Each number is 128 + 24 x the weight over its row's rms, rounded and kept within 0 to 255. Layers, rows and columns count from 0. Numbers have three digits each. The size before them is the row's rms in percent of the matrix's.

# up: layer 5 MLP up, 320x128, rms 0.0614, rows 134-200, columns 64-127
# down: layer 5 MLP down (transposed), 320x128, rms 0.0548, rows 134-200, columns 64-127
# gate: layer 5 MLP gate, 320x128, rms 0.064, rows 135-200, columns 64-127
up134 103:106142127140156129138154108132114128142084146165095106112153114124144099133124157119094139125145139072130134114168136142102143120099117131151149103094152122128081156152051139124131121160142117
down134 100:113132165113129131147116110097144116148118160168133116156138122095123090151121147172078153126076099132140141112133138110065133128148127129120115146103129146106120132138134146142154127128172112
gate135 092:114142122139155057105118112166113112093099106141138135103111127156126111129126092072145142116111108129118126167137106091111151116122124124046119084117098148144118151125152131166093134120110173
up135 104:149162145133128158160124139138115097147152151156113124129105124117116108121158147104119146134178131138174104103165097115166110174144128133098135159133112127095117133128109125147157079154189139
down135 103:113118140106107132121071128112114117158103108079121168135125099151127139124116094118121118105122138125145116083144125108174130153147127142082144169162079098124133119079085136118161122139127125
gate136 106:124115155126106120133140114094169128120158134120123107153144179103115089115189084157155102097120123115124092127161108127131143110119119152098177108126154115137145107150114142101098097112113186
up136 096:108123159160107111112127130090114112141137154141123112171137149126146112096115155141138081087110120113101182189106120121166142138157149110151118145147057143132118134104113108167100126109082115
down136 102:137121130125086104118148145144105122123105148119124132141120159145125132106160085128147131157117132161112120187118117132156150085156152110139129156123106082149141135141107099100061101139144136
gate137 097:070142145053104103110152102143155074136158092101113148111098117120129123098113143127096133114147151166166110123125157094130130106162131145124129103141173118133141166120090148100132104127094128
up137 093:122126127123112137070152139123131122136091161137111079098134165080106142094095094123087121121102121097141092190103117134154147154082138134119150149118109142145156120149127107161136100104114150
down137 095:154155113113153099137153097137106160154144119095110130145114096107106118156148140125122119153090130154134135120119135151136142172139103108101111154165125127132131161181117107092136146138133109
gate138 113:120070082123113172110083107134109133127088121186125127145144109157110143091108111142127143088133105130125136123150106134081104124152126157129146112091162113147098102110135148130132130101117117
up138 103:111140147126120128111089131107114161120088102150110082150116116131149136114105125142123108077144147128128122065129176125112150190109114138102156139149134105130110132087132113179149086138132131
down138 108:154175133135150125116133108114202128119110126113124151169175146167109106117169118128129128134108161112150133110082161144093127148166167130101120129122148108092085151112152119157068124136137123
gate139 087:080153133127154116153151137157138147138120149098117148144133148117125128114109131111155124120120139131135107144144112138101090126102135165104132104116121080162084179134152145131131121154113140
up139 094:136118091094111133141163135126138116122128072110139121096143154180139137145155131139082115134090156099120128151129107097130144135148130140150115211158115167153132147088153144089123109103125149
down139 097:101138083167115066146128146186093133104109180108134125105172124120122124092169120122159136118122150151093141126127126124142140121146144115140114092170172160122087135123175108124105111146136127
gate140 097:133130110085125106135119152110147075155131143102175109154131119120139115144112122121137100135111121122089145145125166139106151098140152065126136130151132150112111117124133148168086165129123107
up140 097:122130083155102119131121067130142140105129111112113104135097119088096119158131149150151148152143114108116129117179116144097200134133156103114136106134146114091075143119142104166147130140089147
down140 103:106090131110100119152099076163107154168107143127107107110142102112139140127141127145147119101107095113124068100119114092137127154125144129163095160104105152113110124143149098166143119140128137
gate141 088:124125128099126109163129148107118125101141129133084113116146147104113122117127152093156127100138111139130098104171141098140170101134092106117152130092094174105154079115124137148156098117118120
up141 105:084085142111103159119117114122098171111176120133112135153129159103080111097121132092143112146178161116104162108128117134082134123112119110141147131144159153132132128122093162116084158133128144
down141 101:128086116076124123096118145122092165111129117168147130121129159091136154111119136082138136103139180116099117129131099151109139120127074134129110128086149111157118117090130126110149145104132118
gate142 096:116092171097133149125136074138100135083132158117163164124125104115147113098183128111160118094167155154147118110139104132128134099133130101121125118139101181151111123162147111130166121131135153
up142 098:095112093140119124132139115148135121137137129054145156141141155135103120135128126139141083091121160148103126109132111137144154142100143109107137120113119123134085160115149133161147132175088107
down142 100:132130164127131164131122136106123128104122158105091106138138140144124142145124134126131159121125121149119143139109139133123156146163097130104128130094107091157092131099141091135165112126112085
gate143 095:132144144105105129161142143101174117119161113099131084162086198115138109156115138158141146115155108130093131137170160131161126143139147091159136151145114174152126159136134086131104136126113083
up143 102:144154119149138121151121123128131139134156121146071088148107147130114104110118134131104110151081077171119155122145117124119145180128149129111130154099050115138106142130107148137111117118112186
down143 098:124130158143118145146154157121100118088123148129146133119119133153165127140127105137182113094125148100091116140133122144110210121136123114120139093129139102156173135133155110096090080143110160
gate144 083:147156129117127129086126129109103163141090117129062102084119122140139069112156165151129099117105110147127153107111123096110128109165174118166163124139168121099170134097143124108115146149127130
up144 091:082098145157168150141133114141143109101121150126162103190116096139131113114146117120167126137106126076120151098123102133143133102082146134083124110112118112102144124167112118105088148064119146
down144 090:144128148086120175130135151156113157135139128133109088111156149086142092091127130132140110123114177110124105172119132150113116107129139106100126085174154196150109139163163101137150108183130130
gate145 099:150168128135161120116165113117130122173132163125081128120113155074108151111143156105120148127119140172148122145144133153139102175109147140160115126151117142149156164161131127145098107145118131
up145 096:139100132080097118142118140147108144158147116125151141111102095157113095164102106112087114119120108071093143096140095157119147106086129108139124086139151099141141112096103159157134124104138140
down145 091:119143093126126140130122133144118117125102117134150155153130148049119112104124132146135067120141127136140116165163110133198151121110088119102126160097160157144156104138118137141198103150149138
gate146 102:157125160120111129150106137147150126140116126168109144141105102189154141088140126115093115185068123129122136132095132194133119112104141135127088088157073172118107141115120131108112118130117082
up146 097:163102079095088140109126148118105094114134121100131125164142144080147108149173130093116108143132118142141157141115136116112135110152126141148104209133136151145173077146101158124143163154082142
down146 099:125128136135123131135130092106173099130142136111115161137149128134105121185068089080115135119145091089145114105126118145084138135140109160115097088120096153115121119090118127095166157150148115
gate147 094:128112105102170077153112116128101141084110172094102091126139135131177112121135095138141083113124096147156113135172095128115140102110159126131132160126132137153144114135142177137124153080124149
up147 101:056097136135111081109139147131176145156132140106101080163093101128093105141109150134147137120129113108158116178127162156166123138137136105160104088090122123101136155153109171119088105096147147
down147 098:071125118144165124097110127108187131111169148097090150128118101133134129116141153157092117111138114109116150145106145070088121133107121154152112094125133132102110178116161117132132129126178096
gate148 112:137150129139147136162099123105120168161114177175108106110166088139170154108127133133132105083151158121104089074143142108102160139104137153145126135104101162164080123148145108125158134118153163
up148 101:120101135135108123109136152137089143105105100095136072173133140129160123135097105115093132142113146132097155145113107134112163118134134122153086152185141125107153138117120159158112135172123109
down148 107:142139112152137139143130110159134131119073129107157107171129124132148117158085134123115159164131108129126147145107106168100112097132084122131159112126153144100108171139134134124099138155124129
gate149 083:118083130103127112079119123131157118124110149109138076110173131101137112187111091133104120101131163089093089129119127102134156145181183079125175095136143136120158128138129147132150146139133114
up149 102:086109122143089148090140099134171121129147096118153136078132175158153097152127124121096094145154102094172127129152094121154164094115103105126162176148122172143102107115113154126150153140110148
down149 096:165157118118147101128153135114136113091104107133103182169094132185102150139133114131095148132157108133120115108143138123150126144133153131139114162140141124129090114127110143115135172121116121
gate150 115:151097135096159135109109105126160102145083130119154072163146134145092152106056124146107106137107118108091108093169165118127142110128136104162139159093156108123121138186095143130105140095105114
up150 110:149132128124122126161159121068090149146122127115126177122118149138153103136135176112161178107109124164127178106057151140165131116113129109148160116122121149086099119089153165137145118107126137
down150 112:137156096145130170143120162131136088139088091140140157187132138114110109112119111113083164164155120147100133106189129162177117133127154128093150158131128114107144114126133136171112118131154164
gate151 085:108150112156166093117098145122144153142133140135111094177114119161149139130100117131129133102105145151124124162131138075102135103102145138126100127060099141135092130179138159142144144153151169
up151 095:130116133115075131140091076137133137102118131120099128113104145099134114149108153101112102160116121165128111097095150086165146138129121134133175143133115118085131125106111111149136117126128119
down151 093:152131076151117134113154096147131120148134142108107101127140137091139126140184133106156107166120138144103130132095106125149110140107121108171117093169163158123132124175145121144144100150130128
gate152 092:109107127106137096143135106141153145113092119147137129123141157059100127059123118118149132162174159154164106089137144107081151126148127115155121137120117154127137128141132155148137140097130136
up152 108:120132147098133133106093123107137145144110094115097111159142129138102138134140095085148104143106073111086125117158119127098110088113164145101141164121136103129110130115096127124123146126131115
down152 099:127115127131098131107126108116133147155136127123086140133097184099103128131127097095135104134130153156144104085108132146105132121153153133144135146114145118094105133128127151108084124109162152
gate153 113:118151110123097127147093152101084141156149181133110112147112140150107129124128132131092139162164169089153176107121131099123144101156132120196150137106120133138106141123114111144139112130135164
up153 097:139100120115170148159083128131112139090141152152135161126144131125096147132115152139128131113117127142141107128152144146114108140110110157133100118087144072159172142120126148088106179116104062
down153 101:106128104152162139128182112111145098112105061121125168105116139135127081122131121129129139137126109109110119126144088134112090111162112141122147124122134105072120144129129128138121135165113135
gate154 083:160109129118163081117150117128186166130156090103129105119103130125141130161137185097134132136107090139091166113127136122126139138149098131152145132154137152113169103130087140129107144146104105
up154 094:131111111120131169109119082134088146159117125126085113122125158117141108133138150156132088125157145086116122123098155080096169120141159114150127120144145125109100122106167147127145126132145170
down154 094:135130115140142117135142150145133093121150135153156177107109133179141126196094105125108148086100100157163124075115132160088085165100168140127137139151124127163091108133150178127140150105126169
gate155 087:087097082153084112143135137124119138140111128114108134128135115094124134108166159133109141118144187103152137156105130115170141159133129104134151135123129171149124095145171132142195115140135126
up155 092:105166101114138101107157115132119161185102108125120125135174162096130125116162086133106128138157136076146178134120153129118109122120145125146172124117141099123125139126118135093105102154135088
down155 090:140121130128114120174095155117135115076125135109177173113099110185101154147098131101111129101124067109182137130151108155099076104097123122122146131144141086160141168141135144130127127143107152
gate156 094:125089110118115074164119103123155121182134138109132120134120115111068126103150146120130136147135178087198132095101140168135103110142090102131163122088154146134143112159097145128114116084135143
up156 095:096104140138100165156120106140114098106122149103123149177146147085111141085138106130125095117160169131113094143157093137162137145146144094128140167118115155135156110090124121099143158118140131
down156 094:117137093156116084142122160130133102135132138123137132143101153142117117149102115139123126105128180112131154123101112098122149091113090139156111078139165094112068114108139089130088155107157123
gate157 107:135104147160145094152109190155078088166125123152124139135101144140147153098126141153151102135103132187099138092090114142111165108172114109112165125128150143150153134159109153122101108114123124
up157 096:155144129170113120152124109172099126086127129090128125181151156158122109121135124159158101136139137135143138138134104113164149169099107144100125151102141122130131171095127166140155125101137079
down157 101:151126135135128123127109089148082155167156147138151093119100133106101115121164120111146115121104099105137104130095134099124159195163075134166143113136131133156124126115127115108137111130098130
gate158 107:130096118115093123131125146168150083146130131144144152145122147137169101118099166086126111127167136116146126144153131183148113091159104105122109132176118145147100103112108141106120158113098104
up158 107:116142128104138141172073171127163119099123130145187085139078150142161105111165143138098136165149136112144112107076127133120173116160113118143138115162067126176141148121121131165126136108105122
down158 105:150128135140150096148169150165149101119154143114106117127111136149125128106075126150145151155129157076100124091123131152123136110156151125122140134168097155152077117106111098123106101101150149
gate159 129:145080110107146156132097125118125057137091137171139124141125112154121143166088103092135122131155105134132101109120062114110136137129132170147132116150115139139118128144147118155091105078134141
up159 110:164121087088130100138148122085147170156118126137137118140061106104121134110121123127138179140144144108148153137143165110112150143157130147117116105121149145097112107178134151167143110150104104
down159 112:147123114149152074168135128130151123163151100118149113124128116139125142116143181144138103092152122121102143146086126129148125108142115126161114100098104155119100128133117155101110099101122142
gate160 090:107175130154149129134115107125178153096090143089170154132171097126160113106153126113139097098121148122098083144129106176085101138100097142068144155171089126133107136175134134171123086124126135
up160 097:076080126135099107105142166112095151146134152115113124160116128164102148154102119123157116148094139096096141104127130151129143116114141116085105136091162104122124123184118156117136131139117144
down160 097:137113153153131123126083113100143131131138145146149125152142095175128147163122120143061106140134131117147109127157130065068149199166130125124118120078128127113062127144117134115124109107145125
gate161 094:144133098112155155103120118149106138126126122130119131102120116140099116102116187077140131145161165126150188138112150137109150124145162083169116115168137144152138163125093140140158138100131173
up161 099:126125121155141127156103097138127127120123133166104140105131118098095116160162161100137152154107168157134160126126127133141108157122124160127216121109137115166094120118124112117142097120088107
down161 095:086104123143157163079120126117138165141123149125119131107148179098171104080115103152145081120120142088139115125118150130108145130100161126114127175157117160159163105111129151142138141123118146
gate162 097:125168130144131174149126161122154120157124123113102104089129124118126145146164149118153081179118106142103129099141101095116130105122095099183146127087098096126123118150150125147165116127100141
up162 100:153126183107169119153088128123133082137129135168104081121134123080131124122135137140125090143120133113151132105116086127103133120104128093113137123144130165125078166141132167125149087087098141
down162 101:109100164134162183152143136094087152147137137115124119122135139118149141138146106123125186153118162141105152139184091145123132130127125155115143166129062134124162126127144124169162081140130138
gate163 097:113144127165127113154141086187128114089141105165128132148102130138126138120177098155139091163132128139168117097147111046098145151135149129111148132108122142179132115094133099131140121160080136
up163 108:136125158140145096146126125106122112122124102147067121120101113156102183083116186089107127160115140091126122160110089150134142117169104185114169130120115111123116135117165099132135093148103100
down163 105:128150176106096129124108112101148108132102118110125163139123125143094147138090136123123155135113106137133118097099093157118104134174055160101131109120132094128113104095078134091115111072142116
gate164 096:124145151106120121099103145137107133109103138118111115125161165145098128112073128117119107147125151112125147138166151160150159107144168142091121165129123105151099098072137106124099146146108095
up164 097:104102113142153105100095156145145134109118116160119113150093141148149093124147118106123115152106160133154175115111131136125128164146137142130115132159106131139154148100090079121100140135179134
down164 099:118102157154163158162095115183097155103126159078145166104132107076143156110140121156130142155150133113117138137141140118163120096118105105134136140127139141157153131126165139122124138125102087
gate165 109:114125158117123132096125106151151124119159108126144138133151124125076168147165138137138109160142144139129099078144108132165192154115120115091119160109131149158166099114103125121127114126135136
up165 101:108122103116112107127130152143131119147149108129102098187133132127142116123136114117101133134081106147100087098099094143107122181144114121137124132146149133105127153090122086119125095127116104
down165 102:115144113138144103087113138141107135131122140106121093124091154139110136109162145129129124124140102136127145136124106147112145125127121153119124119088158121090150121160138082131152135114084145
gate166 110:167170104096089144122113151173103106106140093155126112109120112123125110151126145152077114110143122117138173054124120163094163068130145121178160155139155142113093134138090070159114132126120166
up166 104:118165116131118114100148166139116118167144108107109161168162105088117093147087122115149093149121097184112140132119118157126133132092128103172119131155193119108107138152144133113143124153119128
down166 107:123155159156143179149103125111098105158118089102123114107119083129150167146081094106142116134144108122109108160149163135144115101162117111113173173102098108117140155135143156164128137137117114
gate167 102:136142135110146143120094099102095135125115112132114123095101127100162135146122089138157120129193122139107074073130129125093147129150125130168124096155144146135132128140103132145133142131179130
up167 097:158152120146104123135146076117174141165122107108108098083123142160097131111080118145091101100128172176149176113104149166143130142148107106144145163119144086161147110153093139130138125136142112
down167 091:142122126095151122083106139118123146089132135129162126112154123116120097144145117085135154078118105119123116132100131103165088105124100137124149157137119086086118120122128121151103166127123093
gate168 086:137106146125078116116201123117122153145102135111086112168141108082162108061132136111194141115169161101126132129147156154132138160109117137111103128124123126160153124103151140154117128149142135
up168 086:162107173085152143122100161138107149143161131149104104115127126097094133110163118129169147112160163135141088122149116102134138181188109134116094115130120169144108121108154117144125099115110175
down168 082:134136147096094124114151165121154122124105117150115094056139137072089165092113120108143098136167132114109123099119081113118169115093125094118079143146131156156160113115123094134111127156133123
gate169 099:135144142132122101166117154109141096120090158127095171151159112113167152093159140111093111086150089132131111101095125150122183109143127157090097126098085091146148153090101113131105111159127171
up169 092:125141110140119082129098162140148079135119126161153094171148107110088130110160139147098109122127112152133159113113134148110093077142138154157125100133097134097150131081107138120152100135153127
down169 095:110122128118147154146101166129123095124127129136159147108151122158127126164116152168111177136132117129156137129067099113132101114121174177099074077119121124141161140100100162104115123112102122
gate170 104:183145140109129140136125100128119129107129181149123146104150153133164112153150106128128131144114150099081128135125104071117153145115156124139146125122110139140153112145108129100128156116136134
up170 105:129127115160140124174179178151129136128110165112125064154108142132110106131129125114136112159088159100120133162120116128135137102149128160130111170148138127148123116159107144158106110113134154
down170 106:089114102138143142099123153162124146114140132149118118110139148109136104139100110165118179151133158137130124109148134152126144098168147159117117106108143126120135129166131139150105178091103135
gate171 105:128158108106137123119156064089131107126107147139119131165121137068170138126116118112124126136130132166162088116160153097120162104162146143139150116074122115135126124156147130116110122097076123
up171 104:126157124111130129094108083093115148116125117103173113142143161091128126157131113129160101096154116140150093124148126091104126145100144165118149157088137137156122190100085123080141136090136133
down171 103:131168119109115170135133121126135149115129123143137116128132142121155119127150142109123128140130098171110176124105167161115117105135131136131108084101145140175162154137128121087135098104130133
gate172 104:112185203106121134190098117111095129186123137169105156134130128106115144113108124114173108129141123113104112138128131127076109112097139151137124112139136140130102080165117122146135117113121123
up172 101:150175137143125139133134114130132193168148125168159130155125094165180155114110122158125139117114108141118138100089140148128122121145112154145106132167118158136115062124139082133147134136160126
down172 099:123186138137108140145132166143119136162141124124170151123160079151094142127145124153158129080103123145115117115180144133140132084133116089093122103163119118126103109150152126096121103141104077
gate173 090:098145104129127138184157132114093141148134124167137161160122122130131122076102144121160130128100084122119139112112112097151145114109098130170099135194125104120103119141110119161084144117170108
up173 099:154113113121151124124125139127098090112126152118131108108124126142106137132141113115100183156121130130146103142122116091117123150117140128136141160090060094112181107155124123082174162118137111
down173 095:115124124134125168110132119099113154113138146107123129112141163072141124067139163154132123140116177137147131151160128163142112089159123125123165133119150140165145124121147149121151132180144119
gate174 101:151131150102156139153141117073134124140127131101101120122114147108128184159082143162125141163172122120091161097115137144098112119121157077117110159105097136164102080103079123125135118154137139
up174 097:116131134085122127120165103125098144141167093098126126150143141128133165186121112151122163140109088120104151145153123141116121091103155113154145109126149143109134143121135144155115117140110128
down174 104:179144127121126142104095156117109113104100103077119101115116128148110140112139147150137138125129085126160116117094177105106124162140145137133171120152130127116079099117128131133135135107147116
gate175 089:129127131107150115120127126128106140138135110103149133133152141089133052128136176094123114150147133104115119141168118137143109124162153076087154104106115121141157116102150151172109119082141156
up175 096:156155141148163150116132139127143086091137148125146122138156100157121127176106126120108116129150142107148138121147096125126083116111168109129108104149120098134124172138123104142129116121131132
down175 096:120157150129158129126154113148134083138150137154117200109112108180150132146113143105128138114141112129095138132131112140132106177108177111142104126134119125103127147132132113079142124140137135
gate176 107:122113137080131103144082108155121108124124156139158105138133096120153119151141127101151132145078142136110149152161110093105103135141145159079112139130093150123111141141207098126091155110152135
up176 100:097160115132152151093107135116121096140119148122165101131167125123146103116152134110171119170109110168097118150154154169115136156122145105166130119078088139092147122129148131075113130121063112
down176 099:133144148146158099126163149141090123120090134122135137087153080123118155142139113135116160162104131060115137126139132107107154123141136143126108154158118120124148116128148134129137097095105102
gate177 104:102109098146149124129135127159187121081128165128141107150143164138127156117124107111116087112130080138125072109135132153137129131157112119133129119134088182143179096169124120127134166105086146
up177 099:142132154106105144113103095124145104090169134099131085126133175140135077169121124174104155120128125136106134190135131145103135147130107145091109139127148142077117114106167108107168083188150126
down177 097:129124138108069144128179085107138124141095154144155131105150145100106123143172113135108153126141109178113143140135097193108131150122110134118134173098115114092134138154126160157162117142164146
gate178 089:119107144118105163139148129132072135129067112072101113112120147129134107109123094100111157117137139143107111163144157138140095072146142119157108112143131141133132173149148118145130114143147138
up178 096:139129120147104129129108119144134120122115101160104152159124129165121104124104155131126079155099112119123178144087103120140155143079136151138140131123098083136169145134112090136077115120141149
down178 098:120128139082142138138139129079188147115137130102097132100121119109154101082125113111151104131171145093097153148133116178168136147112099090122083102144119116162118142104103084153144138151129102
gate179 097:163102065122137140127126131143125142134110137169126184160119124127116105120127154129101150151119157127140131126156121147101129098144149156153143155111118099116110111130114127155147093100125059
up179 102:163094109110124092101144125086172143081151165108090118130152081152110087155150116112151130144126133119186112162121105153123107158135108158104088112101134157118115142156118117131117099117122122
down179 101:138143146096138135119155150097074129129140110175153141127158099149118131129133164162134177138107106106117116100134154148152140103144139112133150136134105093104163085130144114123145159158172128
gate180 100:112136142121084137133150168166147153166138068106109140151122162113098147155117142135113125095147076126107132115162124126124115084095155114126164123146108165151111123115132154122098166118101085
up180 100:127140093110121137128121124132125147147140105119138119124104134134133127085144119139123144183127175145154159131074139124146129151135136167176071152199129143120132109123156123120115179134139113
down180 099:128129107112132130108107138116103136144133105089141099113145132112161142122150116111133130112131149114151114119120112138156170135121080142124121094130124112151163157132132122110096074117128097
gate181 104:116146092044094176136126137128111144138106138118114132166100127137128148151107136101131110138136157105125128099142145145133179117129109140128140178120124168132137126110109122148119132131131172
up181 098:075109146084101126174106118161081125111110122114114122127130138133126128130143118119155186112174171082111142123145151108102140110125100133145130136163152114136152092098145129181109108117171194
down181 104:134124165123115149114116125158142100113135094161135082158141152142088158098126162098159136115090163129151108117133110133107153136191150159150124068107116135107133118102135144111130131120089157
gate182 103:088152175162138139157103125149151096092158112131117116134127089116088136108109107100146139147160097108122188105128154109139080150093098122145159072118131123115123143170097159162162152088134139
up182 103:118127142112147127135151119168154090119127115104173100184152157125176116142159121124147137101060096149134091150121104126128123149130164140114129116143136101167117123151102122129147096147046134
down182 090:114134166133118145140116135140153114109136138093149129142112106144152126105118122107162120093101155104103121133135101102099083182101170139140136143129118126138078155057101123113100140110085142
gate183 117:105134137099110134155120121130109122150132102129050122098133142112112117130133136141145149115163132139114168146112112147110122120134155128129156126138171103142126152057141177138091125133115155
up183 101:119121114158095152141174099149105170152103096125113117115113143098120111128141114132128170106139113086172142136127111098088152093111082142161135135118158196144119120132116121109125085164125123
down183 104:154090154132117081134115149123120105073105106120170132133170124096105144180107134136114104120150084062072117124152180112143157121122122131117073087149111134164163137149126135136176107118128136
gate184 099:156157124119144104145116135161165126134126178119144141107163105114137142133124112149141156133135123169105128073103118124116168117122172125088096133075121117162159123153139126089120138157140156
up184 097:143120150128154143074077142119130145144152116102083093143144167139095120105091134154126161092141158094145097108136191121078111119134134120128122117123150088114154161112085152112163135134139110
down184 101:128108135153086152127150137112124129060079114114136128117126111103151112102130115132110138120162118120140174116167108103109128113137113136115148162114102128126153120101105122137130140121140136
gate185 103:157135178116093119076119149098108131128102159145129151126158156125142169119132144113119124132120107152130110097116152130118137184098153151081106141142125121114134112125154158129073129159094070
up185 102:142132114149135140161106128124121149131131159119119136116114114119108104111117152134135080157101161157117162149122147162130158126115092139139129132084148148135140141132149147125063105176116118
down185 101:117132119121133163128108107123118131088101097153144140140138142159136149111093108149083106117179119123124151091135150135074131148147164121133155116063111146151111131093115130154142172131066133
gate186 099:114140175100103115162155143150157136172102109134140097141149135129121093121110158147129108134138149092137122104144066104124147109161131095177163109151165109101129125157149140153108102092141091
up186 094:120134137153136118149109123138138108129172096116122109123122142158128074155147118172094103068102126147135129120090119108112135166149143134147147142124146129159120134113189114113108112077108105
down186 098:125139180129092057111114135114105105164128088125143122126108124129104157118096139129109123117125171141143094117126138135122135092147139127123152145128121102102112123118121116121153138115134082
gate187 104:122097143122159160105119135138143108108137101124139091106128159118126147131110124060130076129153109107112153125144122102104121110108130180128159142137082133115119156148105073137087141141136148
up187 104:119141185107125126099100125108147089136141180169117135105100112075139146104120083116138127148132112107122125154139134136103094186183118134101119142107106116130107128104131112157124138098130150
down187 106:100083119161122180088130107099142150102123102180133126114145125151094136133159144128116144167117115153149165099138120127096096137137141136142082129104140115131135090127129175097145149084126111
gate188 112:145132122103131111121108168122147100101120117146130117146080117082125097152144167113126137167137087120079139128125130097118121146091165078141139160121130174162141129111160101118118126095152151
up188 103:132117114150172115151118115097120157107112130151172138114120062136121125141118134173109099154160087136097098119139107110111138101137159118145119119126138126103092106120118136140132092127124130
down188 100:135138136166159111147088143130095166130115111122139149127087170115141113152126120148109103126150134149139121113124156120127097081104136119125158104169134173119102126147092115062147139117123138
gate189 095:116097107150142142123138096089131133144140092135107119144126138139083124148101142128142168134132116132094129102143139153079136117143191141147169143106112156153102123128127178168115111113114132
up189 099:121149081123064098151112152129131135122165103113104183145112148091182138119143113085118118125156176115128134117104078126104160105094114131115114072146136108119131101128142131107105152112137117
down189 097:133121131098099159151125105184127115155136130141101152130138144116155115114117100092149083159148100121123102107124130173132129136101136103096138150099108124122152123178122124099139135125134141
gate190 102:166128170136105108142140113137119091104137125106147162144136148114117115129097126121148138103112141136128168154124114107160122136130155119104155146100130157109127151132114151169126156133102112
up190 100:136113105134115152110163144136128117130065132098118107134116107121127139134140151183153113098121122122123147099100175138121124139161123119135143131109100150123078090173135122082172104153114164
down190 101:115089086140123091120113121100123141160143089128139071127154137086115151129157124090152161115069117120123138158120127125159150096161110151120151144117148152104133162170147109105138109112174117
gate191 092:124102115119120125135131154142125120110146132120081107098087138140161139093129145145114104163097071168131103130106098120141182131171157088135136135164152134130130135111084082141136143138147133
up191 098:139111114126105122179144111165092112115137104093192093104139124136077124099143094151099135129146142176101131161106152131139106114102159127102141142140103082155126114103114102142123108119136109
down191 100:116136133182113121116138131159073134119151150126138112117170153078117153109163153130123121098111141109098189119121111112154128153087142126129109127161134138151115158113196146122143114128131127
gate192 102:145130161126105091156172151059133115116096105126132110109138090160149120115164134099123128113121185154119103107128178148103130060148156140156125124136144134153122126118115100149106104070107130
up192 105:127134143141140107146110124156135150151082136194133147122167120156131108167165109097106173151121181155164087151138151123139108112119138152132170168131123105109155124141142157093137092136142102
down192 105:102078149163170167152142113159139148147127180191155095154171125168131099138104159096138118127093108126148123150122132158151121145076144134156139099112175134115135164093129145103103153135146116
gate193 080:090147178133120063120121134147136123143179151116117142150121111134152104104099134120119164184118110150108159147152135130194110112118142093120119078126151156107099171114154132141145110084114174
up193 098:122170134114132093098135145120198071129111111137163133161154147142104135124178105132151094132106123153122139157160084137157138165139146108147133129136100128142118125129174109146154161130127140
down193 093:098100132146132163147129121149112080099107125176136139126097116161116152154114092126089103116138106134098155123140112117040112128148105140125098138118115148108119129157092155131118118096111117
gate194 110:105162104123162147119128087181135127157117183139117127154120111120135118093135131128135147120142117145133123157143120149120105126139149108098094131088137091143111134152156096087095137105152142
up194 101:139158146162119152115132142085138107128138097098119110103136158095101092130095146130180145131150111140161140103097120158127131151107145135121154080129127136083134168157142177129130126127103069
down194 099:137111157134127062155153133132154103102176144109147127113137135129116141127110129108106147125128095117150124117085125113140090117121134164108140095150183157117115174130142135137144111149090095
gate195 102:096079176111113087161121137148092120135091130154123120134092134094155096148096138101166074132125120131136156117147097140131170152128128145117143081097122108136130105155155109116107133155143141
up195 101:152059157080157118157138154124135139156097115101149107158097098163137142138131146125150151143109128115111136122146108192128126135089115145075138101135161134140134127140107105109135118155140142
down195 105:123120162127140118105103094138074136196119075120146108103127161081140152092097165128154081132149109144116117120113143118113170124127098132145130131109073123096144112128115135086128145125115104
gate196 100:156118159042100092108158152093126155100124095096118133091130130114145132177116137124149112074144102139107139148149129162149119111101175111144110098139150172120117165148151099124151146120123112
up196 098:160116142150070157139140125102106101160192114162118122134116097131116174155137110125128149095125114129132159112149149165150134137105140114095120120087114149160112133151103115081157144110130088
down196 099:130096117119138126109116131128085164117136144149142116157143131090138111127191145138166096101084149154145143136147149107096139108129128139105142147142191150127133134099185152181138140102146138
gate197 108:127085116122175081122092108103129111109107145151151162111145111094123134141149145149173087159142141127130129130156128137107163153124129152096119078138118131121125119166157163148106132109105137
up197 108:127161122125125106114115139152164105154083156171123129129105095152134119142086151150118134128141085130111126113124155153152130135155139054111136128142110121144128163167161102160122160090099154
down197 102:105140130176109125100092119145109150147125102130105107120102068152141158168165094132112169088158100158137151138111169143124188134138070119100109150117108144131145128091143117134106104108169131
gate198 104:152147125132126125118113114175125098132100157129161088090149119167096130120157130094135086110115167139173142107134116137102153153096108113108127119144132101144150143182150153154150120133137179
up198 102:172122124119149106087104156100119142133185144137109155132094129098077156114132140141148136196138127155105133120114158163137142108128138122164140159137076166186120137108133100125130127126157131
down198 103:120104123141118120120124095181139133107118138122133150074113185127119124131150161137137135118122113141132184119094105159066123150123120151121134130144135122060137162115106176126163135128185084
gate199 106:119120144148122057122137105197131134086081154123122140139125120122134147088146114125132083097152119122138130155120142097127138129146139149078116096104130111149111122134152118153141121113078140
up199 104:110140139125110134122167137116133108125163080142143136129134137090113177124146160097175130165121130101141152133095139137152129123071141146105132126124110119162117094156128128125088164175094123
down199 099:122160116164128133203157144119118131156134078163083114133127126131153130184114141142146122071132149096154150073149154141140132081118083155131148128143125116107119149155122110169125160117123147
gate200 087:172150136117127124104107163151141152123121148119124088131167142112084167134134130079160136119139129151117140141140155085116159127150114112121168162088131119153153132124148100164108106138084153
up200 088:160142111145146151106143150163156104120126156123146146121103132143114119139151128122113124114084125162135122147114128104164152107184148103114159137124102103123143147144110110112125151150144155
down200 090:144152110179133112144139108138122119133093100156165138116170124111130123133146092192086137127101101123147093157110155151171129139124135113133131119106137124096127121125121153136124161175124133